Weights of a small GPT-style language model, trained from scratch on English Wikipedia: MLP 1024 SwiGLU.
Each number is 50 + 15 x the weight over its row's rms, rounded and kept within 0 to 99. Layers, rows and columns count from 0. The size before them is the row's rms in percent of the matrix's.

# down: layer 11 MLP down (transposed), 1024x384, rms 0.0888, rows 700-716, columns 0-63
# gate: layer 11 MLP gate, 1024x384, rms 0.108, rows 701-716, columns 0-63
# up: layer 11 MLP up, 1024x384, rms 0.114, rows 701-716, columns 0-63
down700 103:88 71 52 51 57 37 62 73 76 65 47 48 49 64 41 38 48 45 53 59 45 58 70 34 42 48 53 25 63 70 55 45 59 56 18 45 52 42 34 69 47 41 78 25 62 46 58 82 64 73 61 39 34 45 41 66 46 52 33 74 38 63 66 46
gate701 107:64 56 69 34 40 55 42 52 26 30 20 65 70 76 58 74 58 62 60 58 82 42 67 62 52 38 53 36 55 48 45 67 37 51 70 47 67 61 31 62 38 17 34 31 63 35 48 36 55 62 24 68 66 54 31 57 60 47 69 54 44 43 36 54
up701 102:63 27 43 28 40 40 53 41 40 60 32 46 51 80 37 34 55 64 45 52 71 29 56 58 72 38 54 71 28 68 62 71 73 80 43 70 56 78 49 27 44 26 74 46 56 23 76 36 33 67 41 78 50 62 47 78 47 27 55 54 80 71 28 52
down701 100:59 76 52 23 49 53 35 58 51 41 51 51 78 64 53 36 34 34 64 19 25 52 51 68 30 75 50 45 43 48 61 50 66 65 77 43 76 43 50 24 64 48 33 68 38 23 36 51 30 66 49 47 47 72 36 40 70 41 43 70 52 51 64 62
gate702 097:53 66 83 43 41 14 45 17 42 63 59 65 62 34 48 24 50 41 62 70 16 50 44 73 75 60 35 58 32 46 53 87 57 35 19 56 41 51 39 47 51 58 63 58 49 43 72 35 72 48 64 69 69 67 49 45 45 52 59 45 45 72 64 30
up702 099:61 57 50 65 73 34 55 21 38 52 48 38 51 74 39 56 50 66 80 40 68 26 61 52 37 53 42 34 31 73 33 36 30 52 26 49 42 49 38 41 56 44 37 31 56 15 48 54 48 35 49 52 66 27 51 34 41 34 44 77 71 55 52 66
down702 100:73 47 49 39 52 27 22 40 76 47 76 65 60 51 70 51 37 32 51 32 48 44 33 34 43 64 80 27 67 77 44 38 55 35 41 83 54 85 44 57 69 47 53 45 61 36 55 59 42 58 35 32 30 40 79 46 73 63 40 74 33 64 56 57
gate703 106:73 73 60 60 62 47 56 67 71 49 49 48 60 33 48 49 28 43 24 46 51 61 41 50 41 49 33 51 64 41 58 83 41 40 35 34 38 53 62 65 44 37 38 38 48 35 73 19 33 70 45 39 70 56 44 52 53 48 33 57 59 40 58 50
up703 108:58 49 44 53 54 50 71 97 72 17 49 47 47 60 32 71 55 59 25 79 58 59 38 34 33 29 54 74 27 69 47 51 43 38 70 74 53 49 60 65 12 58 39 05 65 44 51 46 61 13 74 57 63 72 53 34 46 51 55 41 84 42 39 59
down703 102:56 73 43 56 34 48 48 30 36 63 71 68 28 26 64 41 51 67 51 33 30 61 56 38 42 69 63 44 58 27 63 60 40 86 51 44 62 29 48 23 43 66 74 73 50 52 53 62 53 43 43 79 66 76 59 38 61 37 80 23 64 54 36 35
gate704 100:53 46 39 43 18 62 67 64 39 60 43 29 64 52 68 67 37 53 54 60 51 50 50 49 54 65 75 52 45 46 76 76 61 42 67 45 42 72 48 41 76 70 43 65 39 64 52 50 57 39 35 64 52 50 45 35 62 40 41 61 76 18 50 52
up704 100:85 44 39 46 40 73 51 49 62 41 59 57 76 49 48 64 56 64 21 56 30 59 48 52 75 54 59 54 46 31 25 67 57 25 47 37 33 75 30 71 31 34 81 46 33 56 19 62 69 64 69 43 36 31 51 41 08 34 48 45 67 50 42 31
down704 103:54 45 69 32 74 40 44 66 68 65 12 53 22 55 31 63 64 52 55 50 59 34 66 68 38 72 25 34 62 30 44 68 76 60 64 82 24 45 44 40 45 50 42 59 34 48 45 60 47 54 53 65 47 87 66 41 52 38 52 73 53 52 49 48
gate705 098:76 43 41 65 54 40 66 63 33 28 26 58 49 56 51 54 52 43 51 57 21 40 59 69 45 27 31 30 38 67 44 72 84 32 32 50 53 46 39 20 52 74 55 41 44 62 55 55 46 69 47 88 40 55 51 25 68 63 20 62 33 37 56 35
up705 099:32 72 52 40 65 29 78 63 38 48 40 63 67 65 48 66 38 30 57 20 44 42 42 35 64 58 25 35 55 81 38 66 35 56 57 46 49 37 61 48 50 48 72 36 39 38 74 40 29 45 38 58 53 44 48 33 52 35 41 51 58 48 78 68
down705 105:59 62 44 45 44 43 55 62 81 39 64 95 47 32 77 74 38 48 55 38 50 56 59 59 49 61 48 69 63 58 26 72 33 76 66 51 54 48 61 67 64 56 58 24 39 57 47 53 55 48 58 68 77 19 70 68 61 44 58 33 67 55 30 73
gate706 105:45 71 49 69 53 62 50 34 33 65 36 58 40 47 73 72 69 62 57 54 41 65 61 28 96 23 21 57 50 53 64 42 64 37 57 20 51 46 63 67 58 48 70 44 32 59 43 76 40 56 56 37 57 53 55 68 26 47 49 34 55 44 53 47
up706 105:44 51 34 58 52 57 61 48 68 65 50 63 42 67 64 59 49 63 54 59 49 65 57 49 65 42 60 62 47 56 49 61 29 83 20 40 44 15 69 30 79 58 46 72 37 41 61 70 59 34 72 74 29 81 62 34 38 41 51 51 54 66 81 51
down706 097:44 40 32 65 56 35 50 62 44 42 51 44 55 48 62 20 31 43 29 44 50 54 21 46 37 42 58 73 42 55 55 54 42 30 20 45 66 47 66 61 65 48 36 51 38 43 56 65 52 64 21 47 54 29 65 38 01 65 30 59 03 31 56 53
gate707 101:52 46 45 73 25 55 40 44 28 35 33 66 74 50 45 49 40 34 50 38 54 49 67 45 38 27 30 58 68 46 57 57 46 67 55 67 68 46 56 51 66 64 62 70 34 65 69 75 78 50 50 41 35 71 39 43 45 54 61 70 26 54 64 61
up707 101:53 55 34 42 53 32 50 47 72 35 58 52 76 65 68 36 61 46 66 45 69 68 75 53 62 75 65 57 63 49 64 65 46 56 59 59 29 38 51 57 56 47 59 69 47 75 52 71 55 51 44 47 39 50 49 77 68 62 44 21 51 37 79 38
down707 103:47 73 58 37 57 29 73 45 39 16 23 46 69 42 75 57 41 50 34 49 43 39 69 66 49 22 58 39 49 37 62 33 48 32 34 29 64 39 61 48 73 56 53 49 37 36 46 47 45 56 75 67 71 20 42 64 67 33 76 49 50 49 35 28
gate708 098:40 48 95 66 56 60 18 64 36 44 55 21 41 48 55 42 53 51 43 93 33 37 48 59 37 51 76 41 31 33 19 50 25 52 09 44 33 39 19 41 61 61 53 60 50 45 61 48 60 28 36 58 34 36 42 84 80 53 44 55 47 45 42 64
up708 100:56 31 55 50 58 42 36 53 45 37 66 29 42 59 62 51 36 53 41 57 41 67 48 69 57 71 77 73 39 30 33 28 44 20 52 53 49 62 36 28 43 49 37 35 46 39 50 34 64 72 69 16 83 74 45 46 20 58 68 51 55 45 60 73
down708 103:36 60 55 42 47 58 46 24 51 42 42 22 45 56 63 40 78 25 72 39 46 42 47 69 54 67 55 57 61 38 49 27 43 36 63 45 37 43 56 56 53 73 54 44 44 33 63 38 36 51 45 53 36 76 40 48 68 45 70 61 59 49 53 60
gate709 098:45 56 45 52 64 85 60 65 30 37 54 56 51 51 57 65 39 33 37 50 36 21 57 72 54 31 29 53 47 64 40 52 65 76 61 55 40 57 50 22 49 30 32 53 51 47 42 78 41 42 40 44 43 66 50 29 54 47 21 52 46 48 35 60
up709 099:27 39 62 69 47 73 57 57 45 49 52 05 14 39 38 67 36 52 66 49 47 81 61 78 42 28 61 47 39 41 26 41 61 28 55 58 40 39 46 35 34 56 54 39 34 74 48 19 41 52 24 46 76 45 40 27 44 21 39 72 56 22 38 36
down709 101:71 76 10 35 53 57 35 45 19 65 50 69 61 65 35 46 47 49 34 49 51 81 29 55 61 60 61 69 36 26 62 54 68 36 62 51 65 71 79 61 46 36 49 53 78 62 57 63 65 61 58 69 53 41 23 52 25 61 58 63 47 51 45 62
gate710 100:83 51 37 53 71 58 41 50 57 43 40 32 56 40 36 96 66 36 18 57 53 73 55 74 58 48 62 62 47 55 45 48 43 67 13 50 35 12 65 43 41 73 25 48 41 61 56 64 79 58 81 27 58 41 32 70 59 58 47 61 60 54 47 27
up710 105:07 31 59 67 31 42 32 48 48 58 53 50 44 59 88 36 40 33 65 29 50 29 47 53 51 54 64 42 56 26 53 45 48 43 57 56 33 63 45 46 67 62 22 45 11 54 50 47 39 20 36 56 66 72 69 58 44 37 73 52 40 48 25 79
down710 102:60 45 52 80 47 64 49 45 24 74 40 43 52 34 24 60 41 61 58 56 29 22 52 57 51 62 57 74 30 41 46 32 60 50 25 81 56 68 51 53 45 29 62 38 56 55 53 47 61 46 27 57 57 62 88 54 41 44 46 40 39 42 62 43
gate711 097:54 54 41 50 54 51 42 50 32 39 44 68 41 42 57 44 55 36 63 47 57 76 41 46 35 32 43 34 37 65 52 48 55 46 49 14 38 47 73 36 54 59 49 58 45 49 61 76 51 24 42 74 45 60 70 47 42 42 34 50 33 43 67 51
up711 099:60 35 57 51 29 22 41 59 46 32 39 60 29 82 27 44 40 36 45 71 46 66 61 70 82 40 84 47 53 52 35 51 64 28 32 30 71 30 46 13 45 42 65 46 50 44 51 76 62 60 59 39 45 67 33 64 77 85 56 67 45 59 49 59
down711 102:38 53 55 37 44 67 38 51 57 27 26 60 47 45 69 79 78 69 51 60 51 76 28 46 40 43 72 60 45 67 81 68 66 64 54 55 49 39 36 79 48 46 37 43 43 56 69 57 69 42 52 58 52 67 52 56 48 46 65 64 43 32 42 11
gate712 101:72 34 62 41 59 48 34 29 23 69 37 65 21 53 51 73 34 51 62 52 48 58 36 24 48 45 74 40 63 45 51 39 57 42 65 69 73 37 07 46 57 62 26 42 54 90 35 40 28 41 42 23 36 56 51 66 54 41 34 40 84 51 47 47
up712 102:32 60 97 44 19 60 25 57 63 45 50 35 32 39 63 48 50 72 39 56 41 54 52 55 30 48 47 67 32 31 38 71 60 49 58 70 57 86 69 71 49 42 78 56 62 45 57 43 36 39 49 61 52 58 43 44 43 69 64 24 43 36 33 51
down712 100:35 59 40 72 33 67 82 54 63 67 65 52 36 55 41 36 70 51 41 49 46 73 42 64 62 47 22 19 35 36 47 42 51 43 49 73 67 64 48 43 88 69 44 63 33 36 46 60 42 48 36 54 66 41 31 30 55 60 52 68 56 67 41 26
gate713 098:59 42 41 38 31 41 48 43 55 44 45 63 63 19 46 31 57 75 57 38 27 62 54 26 64 51 43 17 60 50 37 34 36 56 58 43 61 79 74 59 58 64 46 62 66 47 39 80 65 73 23 48 43 39 77 65 45 75 49 49 30 60 43 46
up713 101:41 47 50 54 50 56 65 53 55 45 27 33 52 61 63 33 55 52 24 46 52 27 29 73 46 63 43 46 42 59 34 44 52 39 53 30 24 78 71 55 10 32 54 48 45 49 59 42 52 62 48 62 83 61 61 54 55 48 53 55 30 73 39 68
down713 100:72 59 53 77 51 56 66 32 32 63 69 51 39 31 46 29 52 38 34 47 64 46 62 44 51 56 62 47 43 44 41 35 29 40 37 41 45 52 77 59 56 79 51 65 64 43 55 79 35 44 41 63 77 40 81 39 47 27 50 70 68 84 61 65
gate714 094:66 36 57 47 30 62 31 31 53 49 20 49 53 43 36 62 22 15 57 24 61 50 42 51 81 31 71 52 44 58 62 71 28 51 44 33 60 41 60 50 29 45 44 45 64 68 74 35 73 44 38 34 58 25 61 36 34 58 42 73 48 49 62 49
up714 103:35 84 53 40 43 72 59 38 74 74 57 60 89 49 55 76 77 50 81 77 62 45 48 11 39 50 60 47 67 44 49 46 27 54 76 68 40 39 44 60 50 51 36 36 67 39 40 37 44 54 61 47 47 59 53 37 63 25 42 47 43 47 43 66
down714 102:79 21 28 42 63 48 38 56 38 21 44 37 35 57 35 51 63 96 66 66 32 44 59 58 61 80 25 65 22 36 52 38 56 50 66 55 67 69 41 41 58 54 78 51 55 47 20 50 51 46 66 45 79 32 77 56 65 33 47 42 61 48 43 68
gate715 105:72 70 21 39 40 55 52 59 24 65 39 58 51 61 41 87 60 42 67 57 51 31 47 65 70 62 58 43 36 39 52 49 50 72 64 47 77 56 44 36 47 26 43 17 39 53 30 56 53 54 42 60 47 69 76 39 88 54 75 59 50 44 63 72
up715 097:56 22 60 37 55 71 63 72 56 63 64 43 44 62 43 84 22 61 28 57 45 24 55 70 41 32 40 47 39 52 72 49 15 40 68 52 37 38 77 43 35 50 44 57 49 72 34 42 40 63 39 38 68 11 54 56 77 49 41 54 54 35 44 59
down715 100:56 33 46 55 44 77 55 54 51 57 51 60 34 44 44 41 39 47 67 56 63 47 66 36 55 52 59 81 43 47 43 29 56 25 10 81 52 57 44 35 77 20 43 86 57 37 42 26 44 65 37 49 39 67 48 47 62 35 57 41 40 54 58 61
gate716 102:59 55 56 39 35 60 86 60 51 46 66 54 49 29 15 44 43 58 27 52 55 67 42 69 56 42 22 45 53 59 45 51 45 53 70 37 84 53 65 47 22 62 57 48 75 57 31 55 37 65 48 47 60 18 55 24 38 48 54 41 28 44 34 52
up716 106:26 51 57 40 51 26 65 38 62 56 51 53 43 59 42 54 41 45 55 57 62 46 64 49 49 70 47 83 58 49 62 54 46 61 56 23 72 52 44 33 87 44 24 48 37 22 70 65 55 50 54 83 73 20 74 62 56 45 91 50 82 59 24 72
down716 098:47 50 35 57 43 44 53 64 49 22 42 66 53 34 15 66 62 43 59 55 45 34 22 62 43 44 38 71 65 35 51 53 18 38 54 30 44 47 24 39 56 51 44 07 50 40 59 25 67 51 50 71 24 39 48 47 53 45 61 51 46 67 45 51